config = dict(
    n_layer=14,
    d_model=64,
    n_head=1,
    n_kv_head=1,
    head_dim=64,
    d_mlp=256,
    vocab_size=8192,
    activation='swiglu',
    norm='rmsnorm',
    norm_place='pre',
    norm_eps=1e-05,
    positions='rope',
    rope_base=10000.0,
    rope_fraction=1.0,
    qk_norm=False,
    attn_scale=0.125,
    bias='none',
    tie_embeddings=False,
    parallel_block=False,
    init='normal',
    init_std_qkv=0.11,
    init_std_o=0.0,
    init_std_up=0.11,
    init_std_down=0.0,
    optimizer='muon_variant',
    lr=0.00439,
    lr_mult_o=0.67,
    lr_mult_down=2.0,
    beta1=0.93,
    lr_head=0.00844,
    grad_clip=1.0,
    warmup_steps=200,
    schedule='cos',
    final_lr_fraction=0.0,
    batch_tokens=16384,
    seq_len=1024,
    doc_mask=True,
    train_tokens=87270000,
    steps=5327,
    dataset='wikipedia_en',
)
Each number is 128 + 24 x the weight over its row's rms, rounded and kept within 0 to 255. Layers, rows and columns count from 0. Numbers have three digits each. The size before them is the row's rms in percent of the matrix's.

# layer 6 MLP gate, 256x64, rms 0.127, rows 167-200, columns 0-63
094:135173121147123086119144136131166165119109135107125127140139116128087159143150124145142124127223108142122108154117139101112182146148114133151118157126078125145134160123089149116134124128101120
093:102148127155128141119113092096165148137126120104133103132096105145122120183141132117074114097115110114171105143128081148140123136126147134126157083074122144126137142112180102117137130164089124
085:101093146151153127118116137128124147136137083131146141114148087133138131105106146177149105114088135127139086139125104124144108146085084121170122131125098171113123109079137143076150131113119175
080:148104159144160119100102137150090105158118121119148139122118103127096100114099111131087127154085142149104157149126115109126096113143146105182096157150137152131125123124181169129137100136084162
090:098096132142090139139156127141136158131123122108129138154124111146176102096133128153124132121174110097099104129101120129167129178113086150155145092173110132147116083121095087144149156108148141
087:112109116117148120143144093143113093169176106164139116132139175131132104120170132095086121128171136114090158178125128129146148126119132097111194137129124089119124130135091130130132119159105114
085:114122126101133088153078119111143156084141138134140142102129160089132070155116144123140128134147133133157107115104169071169150119153124123115150117147125151190108120115133169156133133107126136
092:093121101108158114165136158122101131135148120120142096128120129123117130121131148157115099136153110118075108155143118108155165156085139102130174088140124159156149138183139148148101184136135151
105:104086101170115163156158118155135115142147115123146111135164130107152144116090166111109102146126114164133139123154120115128141104114128086090152086122159129089136088148111116139194138150123138
095:152126123067142101158150119158148143127152141160138168123101123174116121116157104147112119124146126109140117122109172093157122101128126149107114149149189148132149066133095120130141150107153109
090:109140151101112112205125149124090172107140104164159110136126133125124090141137114151132134150106109160124123155172138102126144120124115098142105105098156134138069149118123165110157121090136132
103:140145186144131088121088144151128131124123105126150148159126129088151162136149095133120092099083166126132121125086108100094141125078102136113102101157117127151151117098138132076126137135137106
110:166099150132142202162144118088152090135142156136147143152106108139114111126085147172102079164130133119114133134161142152099132144126151133111166140093145107159143124118149101126118115107134126
100:151154079115158109157117112118128135108151084108128143126172169147093142126124138096174169111153093120116148119148158130187151132112122106119155080132138118127136172108107141145103151117131132
105:136159128127120105107120139148109184119122163128138095140144103086135185128154155110161110126105145113120147108080132095101156137124130151113131139081142152091080117121118152138115114142167090
095:112131140135114134130196149110106126126163122182093134119162187123121130156148144117098172122127096098135114117149105117144084131150168138115155106114135107109122117135095125139182113115108144
095:143171131124140083147150130141146068106135120118131096127098115148129115137138125146143138143141092105092139122118150129169099150134129100138149114133112136128089176182132098157105174183120140
107:103133139155146151111134113105133092072142132169130148125159117178126149102138150107126126154172111134153139181129156145129117104124159096095099080117121125143129136111124104128148131168088168
100:161139121137115133150066147107123137137162115197137126148128143145126135128124067118114118096152126117117101115186162144094135151120121152135137150138134167121141108087131107171153113140139097
087:111157103139156149134119146142143126174133125163110175127131112118110108112126159125123145136147111126159145099160092156134097141126162143124116198114109108124102140126128085087125070089137153
097:143152094133126103123104137103103167188133168127143104111125142121127163134103131129163158127086132137132159155084152108165141098112160129106121141108113104146073157092118134144109134131093107
091:138131181112088106144125121142113115134133178114143112107158096101156132104125130124140131184105098127126166162106123146147078116131122150156144095102130124150133139168108116084097156099162131
101:148163130116114116165136128096100076165111100174145096132154109130142132127082137076107140145113108132114153110111112177124130125112123170124167135076130124161100117155155122143137111117149129
104:125137089115069131134124125145087143179142164119135112190144165131138089138160127121133123087125089117104139117127138158112136137146131103112140159105178110122121101129099105139075125122120129
090:175126101105111125135181143108148122179149117149143130134109118136104159105104092111126160142128134148172124110105152103102173140159110153132119128134180103163170132147157150106147100138145133
107:120128131158160115142103129107157079110152130192167117190174140137111101124093150145098106121112129104105099143142134116138133155129115148104113110133112109097142121120135108123124148196139135
111:171155113103097116136168133120119103106132137145117160157150151125114133108110118093137148124156102100113162103126120166148124150087124111138162171102130119131136107158089117155104162136056121
098:106130147151126121131128138130130131085141165065167094099151117136149163130138161148160093146138129133131151156109112116129147152125095125091186150151137120121156174143089129145103126104142091
101:093077142202108133154115142137130115085126121116111136099144168127119139122126167128121100131140141120148087156116123122188182133148147154147125126130128132126152169134138130134089134111122086
102:098156127143107115151136165107132163108113163152119142167158113128126119115096161092123172143111107099120146164166080106116162079126130139117122115129128131126148152157138091142147138104122071
093:122138108184083133068116131159109144150142109170140115077166158145100107124147102122180148120122111153131128102140137138144150105133110121079161095138136134147112144161130134133129102101125123
127:146124118126102135122120106121144098104139114157112135131134125146128100159123141172121109144150103086170084130128146129085122115081111129133171139115075117096118165139100115173133111128152191
104:142123175143152115128127107138130118118112112119136120168145117139107112088082128140130148173125146138174113130105131134071180153133132106125113114078164105168119144143171147121108115177117127
092:103109102113094134117178155179135118152135132132136130146147180139129108162079133122132117143086123112073136151154125125124155132116136127100160070137135159113144133157122078122098131126140148
# layer 6 MLP up, 256x64, rms 0.121, rows 167-199, columns 0-63
091:111099123160096118165131107107103122112144136112128132125144106084102116139108106152144140095162126158125125114113111107110118173081155134123122122109156127123152156112153075117178100099109067
088:122162159124144100122159114149135124149103100139148090108126163117130072100164114135083111125064134133133114156088157108139145132113104080143154159106135103131118153165119127154112141127150146
093:175156092108113138130165111130088132153108168115133159117133103132142135118163134118159128170150097117092134096160163131117171120175118139126096132124156116143143146170130108161123147132100083
084:098139095080134131095124121106180127111157109087174189113120144162149126119135112124131142105153097114166140144118138131119138114145146082092144128132144111115163124088109121158110140097139100
100:101154161130103170121139166129102144148136146129124094107091130112126161169111127153146120132117130149120144110120155106122172083095136096151116114086099117092075125134161169146109108110119152
096:111144105101176147107124109091085122137148119156181148154137167163115112157075112133150113152135109134095106111158141144131105126144139135104106128134136110149141136121176081110132118155169153
085:117173148100135113123176103065140126136140146128125131118102138152183159167126141135114098116148118098132132151120138123108096141156110138159145083119099115109123093109168117178116146118093133
103:144125102140123151113142098142144114131117061105148156118112113115140158150115087074152149137111158097106126097126129108150133142115120145085104135140078113096109161086098112088128133131163141
098:135181133148127118112116141129125177172101146120133128113085075170115135131155099142132149138158124105115115153116069174120125108132123134145132145113074095164142101118138132110120126124094152
091:103142153147155139130098144134100107162157149112113103169117133155103124142088149088149097142133155102153112105191118121156094158119143111151131145132116126103086131130154125076090116107116126
104:125094165159136125102085109122179087123099089145127160153163140108151111134114114109108115102131093175117127147099121122124158142102109105120169127115102125144120143144102090111127128115158076
085:159118120093077153150137098082108164078176127119109109133136127101132133142126110148145161197133119146094124149123124125127123128117166109110119094102137115088101134136104113141112115086118110
102:107120132102114127117091111105129158063132127113141139124120152107103138054136113102161141177124105128109154093103142127143153115144094139112118115153169158132129136147140132142095160102136174
103:120148175149146153162086087172131128147156117112129154101154156111122135086107135101166170143129111137116148132115167154121112122128107107164094115165131099158097114143122145128126163146113092
105:164128105085110134114141140135085154099136108131121162113104150117146151144151153173173120090113108148136145111116115131142082068133109155116160105144119111093135107135128111137159162122158088
111:157129090133122094155127092114160093146134156144159103132121084134106116122145097123104088132153124155132097154169131132154153138122119084125119135142136153057136113118143095110135171139166116
107:149123089156159123140136104129094128145100114113141123080139162133123115139135189098168127103131156136140091134108118135120162124158130128081133145079135145132114144096083128157139073153110129
101:093149182162172148088133123166143148065140159131157111125159151163140122113162158095100098120114109127128150146114117125148098092143163122120141134128100112121122135086125135148115128126108159
104:165108168162131113109135137136140149125154112119141181136127117132141176144168082139147156115142169125119106114090173172176118125156131158116102132089111144125153136085135128122147125134151110
098:124114183139125141159156091084141095084124137117102108135093166126149106153140157156115147146124135130117164154101141093101149068116138121130144123145105144124126122149074142169136148128146118
108:125117102115120126160108115113148164115114135147167135152116103118116144131110124136137141126061133176104128098051119108162151098118124118096091135131111095146091129115162154135103117129090122
092:129133120111152093118170108096131159146117151117189083091107091084144120131150145112116136135099144130129157132067165074117100101130118145130115108146160146116131145125126111102099126129141112
095:134123102097172108135124100120127109083140112095101153132125152086124127156132150137142131104119109087114095140142142073142125136138133087106091136155129088110145177110117134118100138113189107
109:134139126130157112078171125118168108134107098128126160090146120126132133082091092159121092147167163094116120118131142138128097106131118135096117077080134107097142137151122143129143114126080114
122:136107124181106137132129119140142101141139086116142096143128105116116121145149114166143117097151116164138104126139114212132090155108164141145164127126159133167116139142131082124123113162092135
097:146116121107134085137107136179121111096156122157109152169134118146117133093129143089080136063120162112132128135138154092114115143146127135130156137138104156128175142144163138136086093156136140
093:119139130147095167137129133147110133160126089077138099116151139104119111105110133105160159137150150146140066145176132152135132149124133118118132104120152082144195138169133139132105131163131102
105:131165090111132153095128121168116122137098094140109165115150105114151130130159085115117104107159105151121120081176131148150147149084163116151129083111127119129106132130127117088118096135084144
097:138115174140128114197108153115142154132118153100134141166123143102107120127134112121133124156144113115129146158161088118112134111121151143170128156162083102138082148104118099105119081102095110
096:129113141134132079136149141134144121129132105121103141135100162137167112103089131126130132136114127180111109146183085128109126106111108161136101147134128107157174080129103119137127052149129114
104:177113106117111106123132148128154113148127151119141155080090101116156133154130127087155117147142161104134132153095113138145091144115140104151128188122100117125109069137128163090098146125097137
111:140120124103095143149134128124134085131130099172118103093149120143136127153152075149117142127160144178146087177143107139118141153092152105119139130098119142118152133173126119120150123148167183
102:125108182132115150143105140154114114121103129099106127119170124117110121113100141138103139121086168131089135137126159109116166126121121140136161144078120103177104163143162143183100121160142098
# layer 6 MLP down (transposed), 256x64, rms 0.0848, rows 167-199, columns 0-63
093:124137161124101134158090157100083136174165099107141113101134115150125087130100086143134151134092098148126108171131128153114103145158121157174135090125148109115128126092110116146144160117150144
099:119112151133128112156112135079130121105109145110144123117126088189127183179121149124154141131152145120140137121143132157106083152182152155131132141115099088153150162114173146121138113138139128
081:128129132135086100134139105098159126155116135155114119103140106110096171116068105142148146129085165174144133153100142130135133108128091146156145117105132138125101100076115118101139124099149177
093:156106127125119138114117123118057116154110143126098091113152097091084110138126130121124116146085143122143149101104127130148132130105109173133096130137127161116138119167146154096115104141070178
095:106139080132122106102146093129133129120167089088116126178158129143142108107113136135117121126111098095153110131148149138114122151133124151132131108161129089138131084198122074135126141145094095
096:107134138127161104122099090125080130155135140130128153133126188129123119158115125141089130157174163140154106155120121147121157129096130114140135113159180111182112113138108076132145155097118119
082:137103096141159113162122113154144101114128109123115133154177107124134088117145104135130121117123162151094127137143131146132186089117184133156114128139136154131146150120117159058142124099140083
093:081151087115137099112177152121108132122125125168164190136142105089156153126136103128112096161158101093118107134118126104130151137127123105132132125101146142147101106113100163152129150177121122
102:086086162116111122176141134109143108196153121100113125143152154123133132089104131125097134145147117153121121158141131089113102140128122084093124171112140110113143095099083119109147140155139117
100:122110136154094121171083131131108132151130154118073127103119157106161149151107133151122151090168115161160129125173104140122134143119082093127127115132093117150169114142157122158144153094153131
095:142166109129119137096119133156116084148103105101127112136154107127127139145123143171114112138143120140078173127102164085123168131154116111180164167111114116134163121152138105119149127167159152
094:140148156155182083074105159136137096188123140106118120127181140140105148119133131160143121080100130114147134114115146111088133103113070101130115101149097138131127126129126116116132125149134130
098:147068162144114171116144111086154092120164144127154123129122112098124134137145140152117111119131137129149110113183170135159104126123131122128133120131093139165108083091159076095120129103142132
100:108142160153123144151145099124143125071194130163130108128098139133129111133136144143161136134077097102116137165114124189118117143132114126131090101140159106087123098167135135098115116112131142
098:110133152131131150143145125112158105174106135093131191130149104149130131096091154110107105132123119087162103148153110144151137092141099085160115138131129111170158100113104120113174093132127121
103:129121125134141151139105111107125085065127098161127122137106099185163143128098141086118133160126147098148138148074119123112094127122137138102087140136129132113097123113154168118115126136078157
097:091110136183154127107129139125119131079124141144134116164151086113136165109176167108108094144116136112141108107125116119131126117100185156127093090128110169146173137121124138146117142148094131
097:157118069130147130150178133155128137105125122101109136185126103067119103137120122144122152129107189129149132115135120149158168123158118133142152152140109119149119068130144147118109148105114128
095:122151101121083124061132151079109101119127117131175083115143107136112134150118093145106108149114091125074119157133139142096153112121132100162144128111133114121086147133136126147102097105118149
098:117102141134146162117164145129125121161160178082115130146140091095096129110117149097137102150121097148169139118112134135113082148120166165122131128109108090122119144128083106148087163105139137
093:128115138088141155158155111149121105089130125141146149119130127135179092154172138112145130139153130130157127118123089121108122177159126101102136137118155169126180086144141154087172161122127130
087:142143110127129137107113145088135126164087095140152141142086155147125139137143152104117126117136109112143092135129145133108186137112087070083131147133119112160130149063124098166104143127137143
101:155147113114116124148110126085097123156094098150120131125137100158115105165121114051131149140098116161087118102142118161116119120111143173121149164091103130154096122117169126146149123155129128
107:112106082123101111142096169077119102162115158140122140130109118137108146127076129101139137121134106138116080090124137155142095134171101103153168125111138123102136126163121140140126121189147109
106:156138116147125140104074128108147131115097144090116125128096150163111132119096099162129117104114072093121127125138145170154143107134115082115131140039129153129150136140151140118111116127140128
104:091132162135125149158152137142154143153089130089115158112116137136173139117121108123142157117125075108128114117145127126144138115137185135165153134140149173129164095151151133128152138087096074
103:108101154106139098129135137120129112102135146145097142146142166140154081140132111140135136132136104135093164102068151179115114135087122095136145179128104160138101109128123154129142117081085112
100:092096173097113130076128126129136126136132162160116155152129120119102117119171090075118130106087111129163115118108135122120106113124151173157100128113148153145089132156088145124148121157127099
093:152155099113137147109168148131148156145134148160135130167148087136110123150112135178084184133135135141058146102116131147131114141112138128135114071121153128099101090133141104107109125138125126
099:104130134147152117111135085132120104128115159148159118115118075108128138116171182127102060137152091123131136135131152179173126125153146145147160163129139142138163096115102119109111138133111118
095:104149115156132125140113152151123149061131119151137129107137152130138147156118150138141119108111093129111121125177113146121108144126168074117178135084190142132120119153118086140147168117105123
117:166129093132132142127103138111141121135141129158111106123143121148084118153147100149141109121133080131105101102118177144093114141087115121113139114117149138117098139184137115181139108092189154
095:113122106141143184134106153142122109107126121128074173145107115153127145178165132122126151088086126151124100116087097104167122106122156175089126111125150141159102131145128142154122134102123131